From a checkpoint of a small transformer trained on Wikipedia.
Size: 9 layers, width 128.
Architecture: RMSNorm before each block, rotary positions, no biases in attention or MLP.
Training: a variant of Muon for these matrices, 130M tokens.
Each number is 500 + 25 x the weight over its row's rms, rounded and kept within 0 to 999. Layers, rows and columns count from 0. Numbers have three digits each. The size before them is the row's rms in percent of the matrix's.

# layer 5 MLP down, 128x256, rms 0.0638, rows 0-99, columns 64-127
108:505512547476488565507545533463494484484462488477483443550499479517512506464497481448508490522473516555492455497514479481527519512509486476485493534462505510478484488533529485475522492487488494
105:483500505493454540504506459506469464504494516483550460500506479548540496491554490496490468524512470488469513473472527512529493495507489489473526534520543517548452474542524516456507517507493489
097:471462524520541522537507496522495498459454510488454528517539504472524493512475523487527515507522516485537440528501527505482519477510492487476484540507540512550477498514440493482490508448490535
100:478518481462511512494496491440518494522469521501485536504464504527501440480515490496488537463517469489501493512529519494485538490511468443473512482517514544523488523509513531494474484546543510
107:490485515523464522475495484554473476542492456504462519520508451449453498508543467466507520497481522499490516514540497492473552440493481500472486479513487565511508506507462476512492502536500496
106:544526487477477487516501477482505508465493492505492491513491553524531439492519532507513474537491542550517500507474542450470512487515482504475566535484488496500528496470493502517496550503490504
090:521507508500500487478517479491463510494507500457479492486487511488555491476524484486474513503505513537487480532483498492503477523513540501505495482491479498492478485512495467549515525476509515
112:486523485497488502533505520479497472513452446483504497477506511448499474505480519524522496487537522517486499509525456509494531525480518496476424494497514484515558489473469526515505484549518526
101:444506500481528432514528490517491546523480489535496454474530538493520475522494501517491500530510463512475485486519528491501494504507538546476533507525491511493500524473470543504502487499508553
089:479502503501493495486509460505494513491509510477507502498497490498519504487516512503514523510511542465499471473500472487525514525492492517533492519514497502463530505470483490514552512508469502
091:450478506536504496495525499465502518451510478500549506499542508468528536512495519504477505485551521517476423509497489479527488524532482519499519498466493487559469498471508462500563550457504430
102:508514497484512496476499530495515520527474525492458466558497530533512440494486534490527497507553484509487508473487506527504492518486456484513500480481537540457494519489492501534521452532530504
095:444528539495485496524516501536519461482511542461561488582515526512466481457466524507483484523483502514486507480483492586535502501510505506511474478496519510494488497495526493507513437480491468
091:528491488504471472549530506514472484447479516528508491507517507511506511503524468489486532540526529448472500473492476515513466533512453497508476518488506513485479517547493506503482545519449496
094:473472493518483514503494522496485528492509499453497472513494501506498496502523508533514518508471493483520468508482491493465512514493496468491466450493519440512505507476520471471460507518500541
099:524498475469491451463549489508525495522528534479446513477492487480521474452466463479497549511534534496514491483523466451500524518484520471488490509513473519508523508488475512487514497515478489
094:499502516522523462497482536481514503537484499507477506468512524496474474508534466532491489471460477527502499519461504527429508490527493488492527515478547535536494494540514500478491479501515528
098:519500548531515524515501493534568508526462492498475479494518472497541500471448527469486497485527515509497517469485470493474499502491436492524466513525508531440518502488472515497470491512445532
101:506496504533507473550524530490493505492507495500530497484539482495493477522478516526483484533530528527530495498504494554506513485480520533523505501505497482493507496533547480511477486504517529
084:491513492532452516451489475479537515506510509511514512500444461509523470516494473460503515513483500484549517509488513489462532441490524498517480496501469503527515474512504495548490554488464532
092:495520500527461480496528522472504477491553482541500533515540462498528545495479522511537526509560511479468474475492516458510526496487468518496467515502527489458527506478486495532512508456507465
095:510501500523533481504465510526492500519510485548530479449506473516539525531485508490500472459522512510481496478498485483532534525474492484525483515561507468528513533498492491516465515507487473
110:472524515500506527484460456505496504522530556503469543495538509512459440491493522502507464466520495520477505526496503511512490467481514512487516492461541462577477507465517531522469504456509507
099:466490490542488513457471487519527495514497488498473513506512486517523526484468476493535459516472521525479508510515462502504494544512529537481470466457506549530509487504423491480485496504499486
099:531515540479493501486494491509521509528507485507527494500523526445494505473521502535543531515491461512491484487529503479475510508500490529465490497531510511517550471444516484516448476502480494
118:469491491506492499500510513530503484516507491527523511487489505512475500501546531516446533535479513508498521496547495513506533468512505503512465455528462514509513514516525530519519480513516511
096:481484529522527512538477497483470492485463504537477479547483470498485499517512487476505481518471479473498492541481521504486508508503548498496462515464514520531509523471538469483544468498473449
098:464531494521476465499487507537566521503524504492487530524524473477433501501493520477495488468508518489517558506488461508516511520516512501474502457501484473459501520467500501498466485468495519
103:437497506540439529515496487508499521525526490506507497491499471494504520505469511474453511473461524449451481506515483526528467491498509506500458493502509488533480532496504549482509514501484489
107:481494539492512568511465508472483489506506512500443485493507475548491504524471494506500477482416511486495501498462509456488491548500482502537512505498473498495473503542531486468547507530502498
103:483540510491503480506497502496550526498471481502469447522468510495519505450478508467520515500436537500521480454457507516489489530522514531497544507456486511539484487455502498536535521502491493
098:510518532481489516523478531501553494493538517482518475484519519483498525504562537517523488561447483579498489565507472479560494455506528488506485546538493514521474510505489480476508464450513495
108:496480480467514463451526516489505543489513468461482510522490498495513535494508497511504477482495526492496485478506461466478494492436518534439512482503496496520540476469506452498517512468519491
100:465487543510541512466492476514527512485546567495486461510485491501456490485503479481484488467495488542477532477491505493560506555495503500466475516519471504486455471515470533506483547498520498
113:516515486536499534491546501501496485476489514475489523511505491499448496490533484492498519494491516477478519464550502474532522484519509478521487500504541504450510452496519459533477494515528490
103:513482482492432498494501492477500444507514539505486478484480490508473516550494511505521485556550455434497536514523510479502531510495468541498477460490512456481503517493474528539464559496478485
097:484476471493467506502488507470467482506507501505529495534488545486496504458506484569521562516481475484522511506511513459510528478499510448504552489493537536490484542523477536506477513506466529
101:475522503488507490483472521529507474415503473517476489522456477504510504469493475491519467497441537469556490492533507505494509475487471508525484493533486513508488482465519480511492538453530507
104:476468486484485519544517504526507520516518536465492482473518505528454530472508476522478488495496508501529507501510508446505513475491515431519498539536491426485472492502493483522507503504491515
098:493486498475460519508479513464460500546469500524492490503524489479501524495542541497486535553500530497500551521533493493437471536470465510463488503499505489499504500442512500524463522512481574
101:484485504523518509515502495533474491473489491499479494488492506489523471503531460473489486496489480526535521505526503480484510538489544489505443533499495486557442527486534476506509476502518461
105:503479470462510508457500497463494502475548489487529489503508509517512501432472474458513485477492520473511500534485512519503534504484503497504470442495520523495495529537544515508554522433500524
091:479526519492544461447513480519499554493483529486511453496479491469500493524541528472502508554513511484468501501516519486497495482459490509490464493497482504527483490501501516499468473500497495
106:489510479494491444516532512503513488534512489517507532510476481478514467531477514486493487454498545510486485511486476514501488491498464538507521539485440490512528500478506507470514527455520508
104:500483487496461474516521505508488483532480456555495493505499530489465513474561500483495517518525464514481552486492546515486476534526501537481494515508487453518481504507473546515533501482477511
098:555510495525528489545494484480495506513539532518495465516486468473481504492508493460521511481481502457516503469494498500495516491503513495471471477525514511516507478469494524550464516540500468
085:524480480505466518529494478512508498480501555490541505540458486454486505487491528497481494496468512529503506513447449499485489496514507467516485476503483549514515528487484480528507477531457495
106:512545473484473520506512506483517512489508516498476467493495484499532569482505519467440460478519492479502527545520540496550533515487439510535539523523465456500507500497484525509488494462503524
093:503559477504487486537501521477489510482544498491497530499498488469468502517496494509487503441485478456492498481504477524508509504517467500475493476490511525542495439522535540539454493486493490
104:505529543495484447517473487509536532547545499558524494469500486468519483509518523480528508507546479493498478519493505516501504525449478503476456479490483445504512507466480481488526492486513483
109:531496493462534539520509522532502576516469529457534472492475530503458504507517458511461475493493504517535476477495483509507495462516479478535490469503500467516483461531547519538549461570531504
099:495534474495521503490504482516509444469491494493447482504534531465475502477508516472509511460453529527492480453512497502504508469484507463507447522469521430532504530493475536531467546508471493
105:516526497496521510484512513491465515541519505479505543463531474445521479522478483482504542512517473537503535495474502520522473508483503520508543535499556489496433450500506537467488505515508530
097:512529475483456545507479518479523491512517530478505478498517525459504505498541514464483515524528559545511482505520469518501486464489522530497483492496527493544573500470464472507530506511507513
096:455512517487508514502493495535483516498522486508488495477507527470528495524521493512509485478493471569482544558495489491522504512494517497448534508584452517503539495472510503485467534510509459
100:483496458489489486463503458470558485534512491485514498507534472521513506551502459506446546518503520484505498496512486522524491510513496525484463518459489500518466532485514538515500517502488550
094:499544551545526488484495483505526541489487542476478470497491544554507481466501493510498512510589505435489527461506491500551479513506520515519475498510551509512464515460511494521491472503502476
105:490492489535484524504455501476468467518479482456540460529523486510469487528505523540491485510496530531424494513507476493524494459524494508467523504514527452473485504494498492512489527539488473
103:500500472450477505492522475475527448486500513497480524533464506500467496537477471507510513512476517495545497527526559513440501486495522508518486484506539485527528436532452544481494518498469513
095:543482526535496460528516493537495482498494463489545499492471511518480503497518456496490495471506501506478458460509515485543501522456485525441537502464483499526500511499523492532487502475495480
103:489517507484553484486550451481515503500502529508503493548474476482524502487543498489491453486464470571496528487485450511475553512477474504496504500491509504520479489499569462520516498534517458
095:481520507502483510473529483516485523523509506502490473518520512532556517516493475537504524500488466533466474526503491449520486512492502484488449505478516475485491512518499548473468542536486504
105:472493467438490446504525499516468498491549478512500484498517506531513459521496483521502477474521514509460513538510500485464480528550535482470497518493512486466524466499496477525522477519489494
101:507498490535525464540510556485519491497480483488494478509451461529526482486505447436503492503480463528536498500448514526530452525512494481485526494467512461553472495508495500460527506545516507
091:502530524518507476514527463540509473533501511513521470523501482464470494530460497495494503539569491495512453529500515509526458507512526505535526513475505495477511533489549522526515452469511559
094:522497547459548538530518543480461488468493507493522493502494454502535520485492511526500494501504465491509511469481520491488500490518498505511532474455529468487510549504496456515492471475484507
099:480540544546514479526488503506499501494493500491493552500538509486493550494515509542474536486427477479523495509476484517530544479467504534459535492490496475496503454504488519497500504496518444
097:536516483505506510541485487502501520496543515500548502490500489516464466465520530498493483477508478537453497502449517513536475523502532495512476500475492465489491484482542548488510468447519491
104:498521500454516503466514493455502495502501477482513542539472501519503498479484518505512516523514485504526483492537522497487492471447487489500536543528544509487543535469495492507480473531550495
093:478549499498528514515493488500495488464528527441468505478510508482497515491497455530463466534464500506494532485469500468528514488529506504499491524478486480486509546529509505502510490466506519
090:504480509490493514558480458504509504524523478509510504496503488482485543518540513491490502487472469523482516455475494559534541520490519459486477468511449479507507455477483482488511501525503535
107:500506482497505503506494534510456507475513461520541518526510493486520475535491469455441510555554499473479466483482444532494482486502521487525499508496536501510475520495497507479543530535532502
092:507508504514484525515492499486498509492491509448479514505496492511468501451519492478474470462467532512483509508477489490496484496524458482504495478492461505491510528506535524515470511525468497
087:520506524547524487533469519522530519482520536529460486501493473480465471518527542468512467489561543473524461485460508538513485491504537508489504460543512509495504513504512519466521490431503501
113:514494490530478474547494482539492487479522406469506465498494486482555510470481482465484494564514550483486486511518473515508516508496500500486478493524479514498485547533496480541518523505504494
098:487499512516472482493500504515483478504485464513492545556542510517470528536517484543509545513541469464462438559470493523516516555508514521481513544484496481552477485475550504506507486504439520
102:520521491518492490482508501489511527499508528485478471508498493506513487485501421497483515529489505553469494496496479499526453508506553510434498503459487493485486540510496536553476471467528499
108:470485493512492512475520502502496496510471480504487517476498478478504511510495462469493517521545502510564529492505486532503523514441499479495533502482505530461500499481468485501493525547469513
103:468474507485516534522496522482508494518488536495486461485500506496509479495504535509534493565551504481522555478511504491509506454479538502466485531498538465485543530508501528518507484478500507
108:488524512494477501515528533458518477466494462491477465504515501520508506460499513481573501512498462521509527485506468495466501498470525507514505535524509497507520524509487517505522531499497470
109:470493518533484476505510500540456474494487478542524487517521521496503534492495454478496553469482513489491471507494496534461484511482485536466513493463513496506488492528487477494520492478437482
103:490499541486504461525522492484507502494480467515495525496492471542509502492534496529473490482530563463507536485491523454450482474481480531477483487553507507495483502535473452499528487554515507
098:524485495484495537521518469500477490488507510501473492500489485507484512551493522476543486480514508485487473501504479461539545478546523468550500531499577492529505481548485504513520513516498533
098:521494534496531469476509501512510489472475474465474493496500500499499464500473428467474497511523539426514511545492502518527521494505485497515491517553519518468474526565494537490509478568471529
105:505490517553471474518480551470505531508536527500541473511442469504461471440504479499565472501504504512494453516483480513519500535493550456550486501480520507440483499515514480464505466508517500
094:514528487499502480488523515496534535500460484481471540492449523501499457501520454508477560492515499503490513499489474532474491503495477449450482493520453514483522510527507460490490480468484515
096:518480503509499520505530528493527513485526480420452492498459476502510484501543484510523511496512525480441490500496488483460523549471493473491467508485486518465537434461473511496490539510480474
103:479487522514493518541485504507497505530525507501477488505530504458540494509488501528502499465505474541392511516451465502516518518530553518470515490497505443557472496504499532527503482491469539
102:461508542516541547510502527495533510499479491491507502532516457480543474523487525513498502496532518536517519511492504507511546525525534517508517520486502512493469517541488526502498500491528460
105:550512505513501511507492489504469482482493460545497452507496510486519464470509538469514516519479518528503511516508519512485474497519505464455510481474532554548487507468469469495518541501460509
110:533507486490503503465539521501459513480546476514499469450543516517506481480469494466505485524546470508487499488506522465522499537474524522495514554447468550519482519474499464539528499498478513
100:498502502498518527505428497512468530537491485492431501515506518474475517493477518501490498497505513486511482485514481502505537493480528476448484543521502516455492501523476468524491478535504493
105:502468469460459489524523491458503474506509532523525516531529521479456511494486486482491507527485454490491465487494502502493487475456502484470513481504501484479560520492506475501483452505488538
110:526515430497521463489499494509499505515446509494491484494549515500476479498488525504460507542496501510505538484480513505481426436509526522455523487475538522512541512498458536471461476511524526
101:503500454487473495545471497500508438497494534481506533528501529487495494558466509494483543478487504522577518449495516500517442480492515497482487489493526534500461479505475501514497509487451514
103:479479472507512497522503485520518488490511514490490502485474495509480523482483479530482439489487470537499474482529489536512478506553491458487484535475491499485547543479497457536499515500548492
096:520497505523494509455502457511489525473512506517544510487536534459490503510473526489470537477505512456520528462501528560494487485520447472503502457496461521538516473500501550500508483536535531
103:507547477463513461490539509499457494499537475449506508464502487461552472499462500497521517505491524511504487470496462482487531502473512509481482496493494526508509493519489460516502531475479455
096:489483482468454512517489468462528482485485468478477485454511512511497515511467506509487511537530461460531491483476544544469503517450492540505451527473485534523494474495503508497548523513495464
100:487475498529507516524561487471518483531497522489505499466467528482503547501463514515501465465508534482479514480505470497519483512505485513543477527524492519467516457505519557514504523493492502